config.yaml
n_layer: 11
d_model: 192
d_mlp: 1536
vocab_size: 4096
norm: "rmsnorm"
qk_norm: false
parallel_block: false
init_std_o: 0.0128
beta2: 0.99
lr_head: 0.00632
grad_clip: 2.0
decay_shape: "sqrt"
seq_len: 512
train_tokens: 443200000
Each number is 128 + 24 x the weight over its row's rms, rounded and kept within 0 to 255. Layers, rows and columns count from 0. The size above them is the row's rms in percent of the matrix's.

# layer 4 MLP up, 1536x192, rms 0.147, rows 1350-1385, columns 0-95
size [ 83 118 104 102  97 102  94 113  99  97 113  85  91  98  91 106 104  83  79 105  94  87  99  98 120  96 114  90 100 104 111  95 108 118  96 120]
[[141 128 120 113 114  78 145 116  87  98  80 116 115 137 155 162 105 134 136 117 128  94 151 139 167 128 135 151 137 123 144  95 147  89 115  95 131 115 151 139 128 128 105  99 108 141 173  65 153 116 121 129 150 109 166  63 156 143 120 173 127 100 169 108 108 136 120 149 157 127 128 167 120 139 114 132 155 151 138 120  89  69 153 130  88 116 154 152 142 156 100 163  96 132 114 166]
 [131  75  75 159 123 135 169 151 160 138 114 169 127 117 135 124 163 133 129 112 155 143 105 121 138 135 139 102 157 152 121 146 152 181 121 108 106 104  88 145 154 123  98  92 109 132 115 187 170 115 151 131 122 164 142 103 105 126 105 152  99 142 136 112 100 139 146 132 179 116 120 151 120 140 125 122 124 107 114 181 147 143 148 168 120 130 165 138 168 156  94 135 131 114 108 155]
 [123 134 116 113 109 127  92 102  97 121 130 157  73 131 113 114 143 107 141 131 137 151  82 129 150 135 135 150 115 168 149 127 122  95 162 133  93 138 100 106 192 123 117  90 129 130 141 160 123 103 138  93 132 146 116  81 138 148 123 110 176  99 115 107 130  95 172 159 188 142 133 124 153 134 125 151 132 128 112 160 100 148 131 136  61 135 130 141 133  97 132  84 147 145 133 110]
 [124 164 153 122 128 132 145 142 152 120  94  99 110 120 146 131 144 128 138  91 145 173 153  82 125 152 133 141 115 174 106 139 114 103 109 120 143 127 173 157 126 122 134  87 105 116 117 137 128 113 130 119  93 116 106 157  89 126 165 135 123 136 106 153  98 107 110 157 142  97 137 131 107 113 138 121 129 198 139 114 105 138 137 101  93 103 159 169 136 173 144 116 135  61 139 133]
 [141 128 126 138 124 123 128 167 103 137 165 106 101 142 108 161 171  93 151 135 179 146 123 170 124 143 144  71 165 158 126 160 144 142 127 136 115 110 146 140 139 116 104 133  67 128 140 145  86 121 176 126 179 102 130 113  87 126 114 157 143 141 112 135 134 114 162 117 110 125 126 146 140 153 135 127 137 128 151 156 112 159  86 111 133 101 131 164 129 124 136 107 146 147 132 125]
 [162  92 120 152 160 145 120 131 136 178 124 130 133 133 150 174 114 114 158 181 156 128 113 105 115 145  70 134  96  94 114 127 131 106 125 138 149 115 160 109 156 128  85 109 121 147 184 117 107 139 145  87 114 126 131 128 101 187 144  96  99 107 103 143 151 127 160 144 135 128 125 143 147 132 136 156 124 128 141 135 132  96 121 158 119 157 131 150 127 127 136 138 126 161 139 139]
 [158 111 113 176 107 126 164 172 139 152 120 126 109 113 162 114 112 121 154 118 173 114 125 111 100 136 128 100 151 143 124 127 153 126 102  99 152 111 156 115 123 135 135 159  84 129 107 129 161 118 141  98 118 128 109 125 132 131 157 118 148 150 163 123 107  83 148 118 143 129 121 148 174 130 150 105 114 164 155 139 145  93 164 125 108 147  93 131 104 145 146 120  73 120  99 123]
 [174 110 117  98 160 150  81 132 152 111 112 144 109 153 140 109 119 111 143 166 164 131 108 142  70 117 126 116  56  89 147 135 129 132 125 111 138 146 160 148 166 141  71 120  98 135 123 163  81  97 127  80 126 138 116 157 118 163 146 122  88 125 165 103 145 104 167 139 147 154 126 123 112 172 155 106 112 143 113 142 113  85 138 118  99 116 148 137 122 126 140 113 130 145  84  79]
 [106 126 135 176 141 108 108 128 109 132 175 148 124 117  75 117 136 128 135 119 122 149 133 115 115 140 120 150 112 136 168 126 158 105 146 130 112 126 150 131 136 116 138 139 132 174 126 114  70 126 132 116 129 139 132 107  65 186 138  89  96 156 125 146 116 136 137 127 133 123 129 105 168 114  98 194 144 141 121 120 122  98 167 123 108 119 140 110 125 144 154 126 156 148 155 111]
 [161 124 142 137 159 148 128 114 113 131 178 127 132 125 138 130 158 108 166 115 180 136 137 117  98 144 124 121 132 157 115 153 163 109 153  85 134 167 156 162 129 100 127 161 151  89 183 122 100 150 130  65 115 139 136  90 126 137 123 112 139 162 153 168 108 130  88  98 120 140 127 121 140  98 155  86  95 148 147 121  99  93 166  95 137 122 130 132 122 175  98 116 137 105 165 157]
 [172 121 160 141 149 127  88 128 136 135 132 182 159 112 138 103 122 140 133 140 145 128 100 146  94 117 136 106  75 165 112 109 116 122 149 105 156 140 161 139 175 115 120 106 111 151 112 122  98 106 143 128 104 110 128 116 100 160 141  97 115 130 154 129  91 127 135 119 124 127 124 143 131 121 162 133 174 148 155 134 122 153  76 133  61 100 133 158 113 144 127 148 171 138 121 101]
 [156 118 127 142 108  99  59 145  80 145 112 167 169  99 127 138 118 121 156  95 187 165  86 131 101  97  98  82 141 174 123 113 118 147 139 156 148  99 118 148 121 123 109 128 151 132 123 125 109 115 136 122  95 147 139 116  67 147 141 114 126 176 150 114  78 111  91 134 116 140 118 128 130 127 123 137 117 157 129 134 147  73 143 129  88  86  95  99 134 174 168 157 152 119 128  97]
 [161 159 112 176 117 114 119 153 113 155  95 182 120 119 143 152 160 126 145 167 100 132 155 131 102 114 147 140 131 168 100 155 127 146 159 151 135 107 138 135 137  68 123 123 132 149 157 138 130 116 166 130 110  89 140 142 104 122 112 165  94 195 103 151 124 145 140 115 129 114 124 137 130 182 146 180 167  70 112 159 141 141 131 128  98 139 113 136 149 113 108 120 141  97 161 127]
 [103 114 102 151 145 149 148 140 111 110 118 124 140 105 118 101 116  99 154 100 148 105 138 128 147  70  68 129 121 104 168  94 152 135  96 133 130 124 109 148 126  89 116 162 119 100 119 109  81  72 134 146 135 145  98  91 129 110 139 107  98 109 179 119  87 107  71 154 142 150 119 171 150 165 160 108 128 131 108 134 138 141 151 123  90 141 115 156 123 106 135 113 126  99 102 132]
 [129 136 118 121 126 147 141 149 109 172  87 104 102 124 153 142 135 104 160  95 140 165 159 140  90 122 153 139 145 169 131 155 115 112  90 118 107 138 117 151 109 137 105 131 131 144 128 120 121  98 160 172  99 118 143 129 123 148 153  85 173  88  87 117 125 107 123 127 134 151 124 202 185 186 165 132 139 169 122 143 141 141 100 134 134 139 134 138 130 116 124 158 136 143 130  95]
 [122 117 161 175 168 141 130 131 159 137 171 136 124 115 154 130  89 117 145 144 168 156  89 106 108 140  96  89  97 158 133 133 130 126 158  93 142  93 149 170 138 125 139 141 152 114 149 161 124 156 108  83  87 131 112 103 142 134 108  93  90 148 153 107 147 131 144 149 127 122 128 134 126 131  93  85 133 136 135 157 109 174 125  88 143 108  84 114 128 123 151 131 102 122 126 143]
 [149 102 137 122 150  97 157 128 159 132 107 143 104 158 140 132  93  77 155  92 154 123 111 124 165 111 106 150 142 111 151 105 113 121 136 138 174 109 143 133 149 155 126  86 105 144 127 119 113 100 116 136 129 134 107 115  62 125  96 133  89 143 133 123 128 138 122 134 125  96 120 169 105 108 135 148 114 140 139  96 123 151 148 111 120 140 109 148 124  96  86 146 111 152 119 152]
 [109 172 153 167 115 167 113  87 133 130 106 129 132 116 127 129 121 128 119 135 172 143 138 167  83  94 114 112  84 149 139 124 123 104  99 146 130 152  98 136 132 111 122  70 141 141 128  96  96  83 168 160 140 118 138 126  89 170 185 117 141  93 119 113 120 136 166 133 163 161 122 166 154 148 154 150 115 116 103 157 135 150 120 150  95 105 127 168 128 133 140 101 144 144 151 133]
 [139  99 149  87 119 142 127 140 104 122 135 145  96 150 153 119  91 135 141 141  82  80  97 136 121 179  95 144 115 140 109  68 126 129 171  50 162 107 157 119 159 164 116 144 130 163 119 165 150 143  69 100 164 112 110 102 126 123 124 159 119  95 160 114 151 126 109 133 143 139 123 111 120 104  94 151 143 126 130 113 148 119 140  94 120 112 149 115  94 112 149 136 121 109 148 115]
 [150  99 118  71  98 145 109 135 128 125 125 108 116 127  88 114 134 101 135  86 159 110 122 123 101 108 136 114 122 151 150 145 148 123 134  93 140 120 129 172 154 177 127 130 108 144 127 154 145 115 169 157 149  97 127 130 129 141 165 160 101 168 104  75 135 118 163  87 140 117 127 139 169 149 114 131 176 133 111 139 138 116 126 115 155 130 151 143 149 146  99 120 133 112 169 129]
 [118 148 139 120  94 114 105 144 144  79  94 112 122 147 151 163 158 127 161 118 151 162 170 173 152  40 149 154 143 129 140 141 142 145 103 143 148 151 116 208 107  83 129 127 125 133 127 111 149  83 139 177 150 119 145 150 127 122 103 119 128 184 111 127 111  91  87 122 132 125 126 136 139 131 112 129 167 124 117 129 151 136 117 132 138 120 121 129 140 150 106 119 151 118 111  98]
 [183 154 150 131 105 121 123 111 102 177 143 141 130 158 135 174 186 123 161 101 112 146  92 154 131 105 120 145  90 127 118 112 156  96 133 150  93 122 137 131 132 108 104 131 149 162 136 109 112 147 127  90  90 119 141 147 133 129  93 154 134 147 120 173 131 103 119 140 121 111 115 108 113 103  98 115 137 129 111 133 170 145 137 126 135 131  99 140 151 129 108  93  96 116 106 115]
 [160 152 150 148  97 162  96 102 143 119 129 135  85  83  65 123 118 134 140 125 125 157 135 104 176 136 105  87 120 132 108 138 122 147 108 157 134 130 139 136 137  82 121 110  99 150 111 104 131 101 125 103  96 107 144 125  74 137 118  93 139 119 140 132 106  54  88 115 130 132 132 127 139 111 112 142 138 132  96 133 105 100 163 116  69  87 118 173 117 120  88 131 139 114 142  82]
 [122 140 127 163 151 155 136 158 149 146 140 141 128  91 112 110  85 146 127 127 144 148 116 111  93 122 144 179 138 191 161 144 151 111 153 146 147  92 149 172 111 149 140 140 129 119 121 106  91 110 180 123 127  71 145 130  84 123 147 132 114 156  96 131 108 143 123 149 140 160 125 162 143 152 118 158 107 163 108 172 110 130 154 115 100 125 138  99 150 173 106 149 144 113 114 112]
 [178 155 128 149 153 134  93 109 121 157 109 116 109 101 115 108 114 122 139 135 143 128  87 110  63 137 144  94 165 119 143  76 115  84 141 114 169  91 145 110 121 109 146 118 127 138 104 113 144  85 164 113 147 120  64 159  96 123 127 129 139 115 176 137 119 124 118 148 114 110 126 153 140 147 107 161 122 112 161 132 122 121 146 122  98 132 142 152 112  88 113 154 149 109 148 125]
 [167 112 119 122 184 163  85 124 107 127 152 176  93 124 101 108 182  78 156 127 139 114 126 154  88 118 144  73 118 166 114 142 164  99 146 118 115 133 136  92 153  97 136  97 139 114  99 152  92 127 139  97 144 164 109 100 116 139  95 150 126 124 120 132 111 115 160 125 117 122 121 137 116 161 125 125 156 129 112 149 126 141 169 114 106 109 155 138 127 142 132  86 143 138 180 111]
 [ 91 129 131 122 161 119  83 102 132 124 163 136 103 159 115 124 154 111 137 113 141 118 151 149 159 140 129 165  74 133 145 146 128  74 148 132 180 136 115 132 176  75 114 112  94 134 140 130 126 120 157  99 106 116 106 141 139 139 106 126 135 148 103 132 151 104 154 143 175 157 128 163 124 137 130 187 177 135  84 182 111  72 134 103 133 103 107 155 148 132 102  99 135 132 156 129]
 [155 120 116 122 162 185  85 147 153 121 124 130 157  94 126 124 157 111 164 146 141 161 112 148 129 132 151 142 122 108 168 100 154 152  82 113 169 111 144 160 100 141  71 148 132 150 154 120 127  94 121 114 130 135 125 104  87 169 128 130 125 148 131  93 138 136 142 177 134 150 124  84 149 131 114 147 162 147  79 130 164  92 164 102 145 146 103 119  99 131 147 115 178 126 105 101]
 [133 175 165 159 128 110 123  93 143 129 108 123 139 128 145 136 118 151 151 129 134 125 138 114 160 124 120 111 123 150 156 134 150  97 147  92 150  76 137 166 144 120 154 170 156 131 163 141 111 120 113 134  97 106 130 148 116 157 112 158 125 142 138 131 172  89 117 109 121 112 132 132 156 106 143 116 130  93  96 108  97 143 152 120 103 116  99 126 159 157 107  96 166 105 138 110]
 [164 117 133 111 148 158 130 162 108 148 132 142 126 123 148 186 136  82 149 154 148 130 151 133 110 165  64 139  86 140  88 154 138 110 109 131 144 122 161  74 135 107 149 110 100 141  95 189 110 127 146  82 121 109 116 172 113 155 120 140 149 122 146 131 119 111 109 142 101 122 122 125 158 152 133  96 113 167 126 108  78 123 141 138 113 149 134 157 154 137 176 136 148 159 141 103]
 [105 130 156  79 117 146  81 131 117 109 131 108 108 139 154 145 171 133 123 139 185 132 121 183 168 139  91 156  82 138 101 152 153  80 124 116 186 143 151 144 151 144 115 112  95 160 147 141 134 120 157 131 126 111  91 170 137 177  98 125 152 148 106  86 137 124  89 108 193  90 123 157 142 124 157 163 152 148 114 134 134 110 139 102 128  87 110 130 159 153 123 116 136 125 127  95]
 [102 162 150 121 126 158 154 149  99 139 125 165 133 124 121 144 151 138 166 127 107 184 137 102 101 169 139 133  65 188 152 117 133 107 133 142 147  89 107 155 128 138 141 149 143 119 132 160 133  93 142 115 143  76 110 148 114  95 159 131 105 159 126 142 139 111 162 171 120 150 133 139 164 136 138 131 112 109 128 135 120 150 124 105 139  90 131 101 178 171 126 138 127 111 109 115]
 [134 112 116 106 108  96 111 151  86 141 105 194 117 100  93 147 198 113 167 129 112 125  61 154 146 147 133 106 157 100 159 133  87 144 115 134 139 112 161 159 145 140 121 103 112 161  99 199 123 142 132 140 127 152 137 116 126  85  76 140 128 148 118 108 148 109 130 123 118 103 123 120 141 133 128 119 174 107 129 120 146 140 132  89 145 136 113 128 166 100 104 145 129 125  86  79]
 [142  80 110 183 127 149 110 125 125 120 148 128 130 167 100 137 133  89 133 125 171 161  66 150 132 138 131  90  97 173 155  85 133 101 131 118 133  91 131 147 155 137 159  98 124 146 110 166 126 116 135  77 119 148  97 130 117 137 125 116 135 151 193 125 125 138 164 156 136 111 116 187 103 132 110 130 149 131 115 128 122 166 135 132 130 136  98 109 112  93 119 137 103 113 179 147]
 [125 139 114 144 119 106 113 135 107 122 143 136 118 148 113 158 148 114 140 142 132 120 127 107 152 122 111 151  69 153  90 147 132 100 121 134 151 115 135 113 134 100 131  99  74 138 107 138 144 129 164  81 119 131  97 126 104 153  87 155 110 149 127 124  99  50 164 119 105 110 132 150 138 139 159 166 167 144 152 146 137 146 148 129 100 111  89 168 121 119 178 127 106 134 165 111]
 [163 107 134 136 115 182 112 105 133 117 142 137 128 121 124 176 156 100 156 125 142  94 111 100 169 155 139 129 134 137 143  97 145  99 124  73 151 132 127 146 138 111 126 122 104  98 108 108 158 112 131  81 122 172 141 151 134 153 141 141 136 168 176 111 110 121 111 121 149 121 121 129 151 130 119 168 127 141  94 135 108  90 168 114 119  87 107 125 125 100 124 105 134  95 173 133]]
# layer 4 MLP down (transposed), 1536x192, rms 0.128, rows 1350-1385, columns 0-95
size [ 87 110 103 102  92 110  94 104  84 105 109 137  76 122  93 104 110  77  92 101 114  87  95  89 113 103 102  92  98 116 106  87 104 135  88 123]
[[140  86 152 155 133 176 116 100 141 131 102  98 139  84 159 171 127 103 104 169 134 144  90 146 135 123 143  97 153  99  99  95 126 127 113 126 161 119 114 135 163 144 117 134 121 138 134 113 138  70 130 105 136 134  89 196 143 151 196  99 120 110  97 120 146 148  87 121 144  94 120 118 101 148 154 128 176 157 116 134 134 149 139 167 174 136  71  72 158  95 105 110 136 137 118 142]
 [140  77 134 197  99 123 118 178 123 127 116 150 103 134 133 112 103 111 117 106 142 106 141 121 130 149 137  92 170 102 118 127  85 138 138 121 103 125  77 133 143 105  95 123 128 107 124 143 159 109 119 108 117 170 136 122 148 118 154 147 149 143  92 107 187 116  98 124 132 116 121 134 135 159 121 100  97 129 123  91 134 165 169 115 119 198 111 135 143 136 125 137  93 130 124 139]
 [125  95 108 126 104 130 152 106 164 166  95 121 102 101 131 135 126 134 146  91 173 120  85 119 117 141 116 126 131 108 109 113 185 104 133  33 174 136 158 121 153 138 131 161 160 129 141 110 101  91  77 122 103 126 108 141 111  95 123 156 140 168 156 181 135 120 105 112 133 148 124 149 102 120  83 121  96 160 168  99 123 128 170 102  72  78 144 126 143 106 147  94 130  94 122 123]
 [179  70 186 130 112 135 178 106 140 124 108 131 145 154 118 133 117 129 119 132 114 108 111 151 151 115  93  99 114  72 105 114 141 150 125 143 113 150  78 137 128 139  77 142 123 144 139 114 106  86 125 115 142 105 123  88  93 109 156 132 129 111  98 136 184 125 150 172  91 135 136  96 119 124  76 148 118 138  75 101 119 142 109 141 132 205 130 114 137 128 117 107 159 120 126 162]
 [175 116 132 146 134 167 128 127 143 139 103 145 182 170 128 164 127 114 146 132 146 155 116 147 164 114 143  83 179 133 108 108 135 154 110 136 139 154 124 123 162  99 138 129  87 108 118 107 148 147 154 125 113 129 170 123 139 107 143 133 130 157  72 130 119 155 131  81 105 151 119 111 147 180 129 116 123 145 147 132 139 160 161  87  89 134 130 130 152 132 103 158 166 126  93 106]
 [ 92  78 132 132 102 149  82  87 159 137 173 115 135 149 124 115 102 141 133  97 135  90 122 116 111 163 110 140 114 144 137 119 133 150  95 117  99 115 119 158 141 134 169 145 132 136 132 128 128 102 127 137 158  99 109 138 152 122 147 121  87 135 124 129 140 141 114  95 157 124 122  83 129 129 106 110 105 142 127 138 138  85 138 161 108 135 113 142 126 132 165 108 120  80 115 120]
 [119 140 135 116 135 159 111 103  86 129  83 182 100 123 117 133 136 124 134 110 155 147 126 130 120 128 122 113 168 129 121  97 143 126 101 112 148 108 162 142 125 109 123 146 145 116 145 135 119 108 161 154 114 116 120  80 105 156 143 107 147 147  81 116  98 145 133 119 106 129 134 110 117 164 127 112 175 133 104 103 133  94 153  99 155 118 108  89  85 102 130 114 138 126 128  84]
 [111 129 120 110 162 140 117 147 105 151 140 123 124 181 135 120 163 182 137  94 114 119 132 129 107 168 136 113 162 149 146 107  60 120 111 124 113 128 150 151 138 115 134 145  86 122  82 121 118 164 150 105 149 102 158 104 118 110 157 152  78 146 147 204 131 154  86 154 108 146 128 139 115 135  94 152 161 134 140 137 129 107 150 127 132 101 157 165 129 151 127 108 170 152 108 139]
 [139 178 142 125  98 148  95 131 125 103  96  84 112 156 184 167 129 135 123 144 153 145  98 109 130 159 159 144 115 132 154 117 112 125 146 158 146 136 154 123  91 185 126 133 150 140 121 163 126 150 127 171 118 128 113 129 154 119 118 132 124 158 118  93 131 123  91 122 140 132 130 133 157 129 152 125 119 180 111 143  91 132 123 109 108 137 102 162 127 141  92 144 142 154 139 149]
 [124  99 151 144  87 154 124 151 116 181 119 195 112 162  70 119 110 147 100 111 121 110 137 104 108 136 107 164 160 102 126 120 147 108 142 148 134 141 109 127 106 130 118 107 141  99  63  94 109 130  74 123 170  94  92 119  76 146  94 159 149 123 116 130 122 131 129 156 147 197 143 120 102 162 106  75  83 166 111 124 122 113 145 150 159 116 139 135 131 145 117 134 119 134 125 132]
 [128  93 136 108 116 168  97 139 148 128  86 132  88 155 137 136 174 123 106 149 141 139 118 141 134 134  78 145 116 149 133  86 171 100 113 149 151 160 179 158 139 109 125 105  97 115 146 112 133 114 152 141 154 148  99 113 107 148 101 138  87 161  91 135 117 118  93 154 187 120 132 160 128 138 122 142 150  91 121 157 102 110 161 138 126  92 124 145 101 133 127 152 163 125 156 100]
 [142 123 106 110 122  94 124 142 102  94 150 118 127 143  86 160 114 124  96 139 138  93 140 180 125 105 142  81 132 170 121  99 109 149 104 111 169  78 133 105 106 133  82 166  92 190 159 165 110 129 112 120 143 133 101 148 134 155 144 116 143  95 120  88 151 132 109 111 116 137 147  99  83 116 114 131 149 130 148 142 186 137 145  89 180 124 140  91 162 149 117 113 156 170 133 133]
 [121 100 103  77 138 137 177 169 110 151 113 134 144 116 120 107 129  75 127 110  87 118 160 129 109 122 141 134 137 168 117 131 117 187 176 128 120 128  93 136 136 117 116 137 167 115 138 158 136  75  94 167 134 123 170 168  96 139 136 178 101 130 161 138 106 139 152 161 119 132 131 138 116 131 186 126 141 121 110 145  93 160 132 159 111 152 140 127 127 101 140 134 135 133 132 112]
 [119 105 101 123 118 157  65  84 119 129 124 141 122 168 109 137 145 105 129  95 135 138 136 156 111 104 113 149 170 121 170 143 168 101 162 134 172 122 133 169 113  82 108 128 148 132 144 132 129  70  98 124 120 156 140 130 130  86 110 133 152 143 136 160 101 179 120 120 135 108 133 122 129 166 137 134 129 131 158 127 133 123 151 119  59  77 111 126 170 125 149 135 139 102  96 138]
 [ 87 140 114 124 143 113 130 135 131  79 154  74 180 144 149 148 133 119 125 146 102 101 138  91 175 129 153 130 143 121 111 118 121 109 126 142  73 111 121 152  81 105 140 127 142 130 159 126 165 101 141 173 165 161 103  94 153 149 118 161 134 147 123 125 136 140 107 139 118 110 107 118 112  96 115 157 143 119  73  89 143 145 124  79 136 111  94 106 140 130 138 177 121 123 124 168]
 [131 125 109 128 151 156 157 122 120 128 102 160 143 126 118 135 104 148 153 103  88 148 119 132 129 134 120 134 112 151 135 118 115  79 126  98  60 128 145 117 121 106 129 143 167 125 164 126 155 137 121 161 123 135 159 109 158 107 127 120 108 104  75 129 151 113 128 145  91 134 126 122 140 136 100  89 103 151 125 113 141 160 119 113 112 132 169  67 147 136 132 150 173 136 118 134]
 [155 136  89 100 169 133 127 159 121 132  88 152 116 110 114 131 146 148 118 129 113 136 157 129 126  80 131 141 108  85 126 122 124 160 112 150 182 137 136 105 184 128 137 143 159 140 120 110  93 133 167 105 156 141 101 154 144 126 109 160 160 152 179 160 110 135 103 146  95  77 128 159 123  96 191 175 130 135 140  97 139 116 177 132 128 144 135 172 151  93 103 115 149 114 126 118]
 [109 121 168 134 133 113 106 124  99 167 108 144 148 144 146 116 130 122 123 150 138 104 163 109 116 131 128 169 144 159 143 139 148 139 122  83  92  74 163 152 113 119  90 134 128 132 106 162 148 112 153 113 148 132 108 109 105 119 118 180 152 136  86 168 132 154 152 105 128 117 143 121 140  84  62 149 112 129 168  69 131 167 113 129 142 163 115 107 117 159 158 142 136 159 138 152]
 [171 130 131 147 141  98 113 118 140 124  99 118  97 100 146 160 146 141 103 155 179 165 150 131 129  90 175 118 128  96 106 173 158 148 119 152 110 111 130 140 133  99 127 134 135 110 143  78 132  93 166 159 128 115 153 117 109 109 129 137  87 192 102 126  95 124 147 136 117 111 112 163 126 172 153 123 135 161 119 117 143 126 140 143 122 136 117 123 166 105  97 168 150 149 113 128]
 [118 168  75 142 164 126  90 108 104 121 123 131 183 105 138 141 124 141 180 108 136 110 132 159 133 123 118 117 126 142 142 129 143 133 133  67 125 139  80 148 141 141 120 129  86 152 133  93 133 146  91 119 136 149 136 103 104 127 162 163 102 120  86 105 161 136  98 159 158 120 135  98 104 115  97 169 152  68 177 150 135 113 116 163 139  81 130 147 143 103 123 146 141 139 144 145]
 [149 108 139  99 152 153 102 127 162 116 119 147 117  92 114 141 107 117 140 133 153 147  73 153 100 163  90 101 136 136 107 153 113 149 116 152 152  93 140 120 169 165 163 121 130 133 112 156 143 152 124 134 147 145 110 142 110 134 158 176 114 157 126 158 105 141 112 153 109 109 123 164 169 144  98 157 127 176 126 102 146 105 128 130  63 112 108 122 145  69 143 182 129 160 159 128]
 [145 133 135 165 128 102 141 114 102 124 112  95 110 127 120 126 124 134 119  80 113 113 157 110 147 143 133  96 118 131 143 143 101 114 112  87 151 127 116 134 121 150 130 159  93 159 120 126 156 132  90 153 119 105 137 119 131 116 136 159 120 169 118 135 141 171 117 129 132 102 138 140 124 124 157 114 130 131 195  91 113 181 149 161 122 123 150 132 118 149 123 126 139  55 106 132]
 [ 98 123 161 109 107 107 140 147 124 131 174 125 171 140 137 164  93 129 124 122 151  88 144 169 116  96 133 121 108 119 150 137 119  93 119 116 119 117 103 108 103 179 124 123 131 125 102 127 130  98 112 135 178 136 126  74 169 142 110 163 147 162  96 122 132 161 163 140 119 101 133 183  90 190  85 109  97 123 111 127 154 132 111  86 143 109 126 143  99 138 152 137  98 107 163 135]
 [125  91 144 103 129 152 154 120 115 140 120  86 157 103 137  88 130  93 127 101 162 150 144 138 102 128 116 105 147  80 127 122  85 137 136 117 142 113 135 127 155  86  88 144 162 132 125 137 132 142 126 128 199 133  92 102 129 148 137 163 124 134 137 113 114 139 107 141  97 142 143 127 123 136 124 147 163 125 193 120 105 106  96  89 132  94 105 124 111 131 173 177 138 144 110  94]
 [ 85 163 119  88 100 106 113  91  93 146 139  91 108 150  87 112 146 120 137  91 105  71 118 118 131 136 151 108  70 117 159 124 117 135 147 117 152 100 132 142  75 103  98 112 149 127 136 101  88 153 132 108 158  87 130 152 143 114 149 129 155 145 128 124 102 142  82 135 183 112 119 130  82 123 185 128 143 137 158  97 142 140  76 155 105 130 151 134 138 128 132 128 152  94 141 135]
 [125 122 140 150 140 158 124 133 182 148 131 169 126 117 132  86 140  62 124 148 130 144  96 120 122 119 128 119 146 161 161 139 154  98 145 120 123 150 129 141  95 112 125  90 139 140 175 137 117 165  98  88 138 167 129 116  77 163 123 136 142 129 116 134 127 137 172 130 148 106 101 157 161 127 107 132  91 139  72 140 105 155 132 129 125 111  82 131 103 109 124 141 123 157 135 108]
 [116 141 152 136 101 114 118 134 136 152 146 108 164 102 180 112 113 158 104 138 108 106  94 141 125 129 144 126 130  95 107 153 139 146 154 156 155 127 119 148 136 102 172 168 145 155  82  64 182 151 116 115  93 177  75 123 128  79 104 144 133 119 112 135 125 129 135  85 159 123 138 105 168 146 163 119 141 113 134 129 152 154 134 115 110 130  70 102 124 108  77 106 115 126 114 132]
 [ 94 139  93 127 130 113 140 135 114 142 124 158 124 149 146 108 119 110 121 146 100 154 158 124  72 106 117  83  84 126 150 155 142 114 111 107 132 134 101 116  94  99 109  96 121  79 165 152  88  97 124 103  76  96 132 112 154 177 122 100 119 144  98 107 113 108 199 118 131 149 139 146 116 146  96 162 150 124 143 120 103 129  88 105 146 127 102 145 178 100 132  79 136 145 136 108]
 [159 146 106 112  83 120 133 161 119 133  77 117 142  85 109 115 134 108 125 131 140 145 137 110  87  95 131 175 116 154 141 123 137 141 137 139  60 124 107 113 140 159 117  96 122 118 102 114 104 177 120 127 112 162 156 149 160 128 125 124 106 120 110 127 150 105 137 129 134 109 127 114 139  71 112 110 162 178 125 133 112  99 124 125 165 137 106 113 113  88 106 126 144 132 157 149]
 [105 106 131 148  89 148 131  70 108 112 103  91 136 117 122 103 132 154 167 139 125 156 139 125  89 145 127 138 133 134 153 124 111 104 150 124 114 108 101 134 129 158 207 161 151 129 114 135 149 105 106 134 143 168  81 102 144 106 108 132 124 156 119 113 106 101 118  73 147 115 126  94 132  86 175  80 117 166 131 131 146  94 122 170 155 113 121 108 134 138 124 121  90  89 118 103]
 [130 143 143 101 124 144 105 106 115 141 126 148 170 148 160 132 114 149 112 146 115  81 119 118 120 152 112 123 119 103 149 147 149 110 135 108 134 100  88 148 136 127  90 119 137 142  82 107 125 147 121 126 114 146  88 121 158 102 121 175 140 132 112 115 129 120 163  91  97 163 122 125 157 135 131 135 120 112  95 126 123 134 151  84 107 177 124  93 108 106 105 155 121 123 112 138]
 [ 97 141 161 154 130 168 131 170 139 120 148 110 107 124 158 132 214 125 113 122 151 130 139 135 114 122 154 117  87 103 115 143 140 171 125 106 102 135 174 130 113  96 137 111 120 143 114 109  89 100 135 156 114 161 154 125 133 170 145 138 116 138 132 148  75 131 114 130 122  70 140 128  97 123 120 151 132 129 113 106 103 114 117 148  98 123 139 161  84 113 159 113 113 115 122 105]
 [141 152 151 110 104  87 151 122 109 116 134 105  51 115 123 135 142 146  96 100 119 139 121  94 145 145 109 114  98 130 120 127 130 138 126  90 119 145 136 112  98 150  97 143 152 141  94 141 142 131 156 152  99 134 144 131 100 149 138 131 141  72 120  88 141 111 132 140 134  78 137 132 180 142 123 153 130  97 116 100 110  77 117 125 108 108 146 106 139 139 144 103 118 147 110 106]
 [140  91 114 103 112 135  81 117  97 117 123 143 140 126 122 160 108 109 129 166 104 150 122 134 113 138 138 112 157 135 102 106 140  88 151 161 158 122 119 140 115 153 104 171 149 127 165 163 120 135 148 132 178 135 115 141 123 104 152 166 190 152 138 144 152 150 117 134 101 153 127 132 118 135  95 113  94 138 133 127  93 150 132 122 142 117 144 178 108 135 140 160 164 110 153 122]
 [115 115 141 141 109 117 162 172 140  88  94 153 125 155 140 126 109 115  81 160 146 119 134 139 110 161 104 131 106  99  81  99  93 158 152 118 134 161 152 125 152 137 145 137 113 109 134 137 137 112 156 134 132 103 127 122 142 112 109 170 151 157 158 157 144 103 116 166 144 104 146 139 146 143 117 141 137 131  89 146 149 101 118 139  86  87 118 157 131 149 111 118 104 168  96 118]
 [197 113  90 103 156 167 128  90 114 119 123 139 173 112 142 168 167 144 150 144 109  83 129  89 166 108 110 139 178 123 104 130 116 126 121 107 151 155 125 132 137 124 144 134 102 137 136 126 111 147 172 141 140 169 126 136 144 101 151 173 166 122 124 184 147 100 108 127 120 149 125 109 134 147  98 118 109 110 119 123 150 123 149  82 111 154 117 119 120 136 166 137  91 109 148 120]]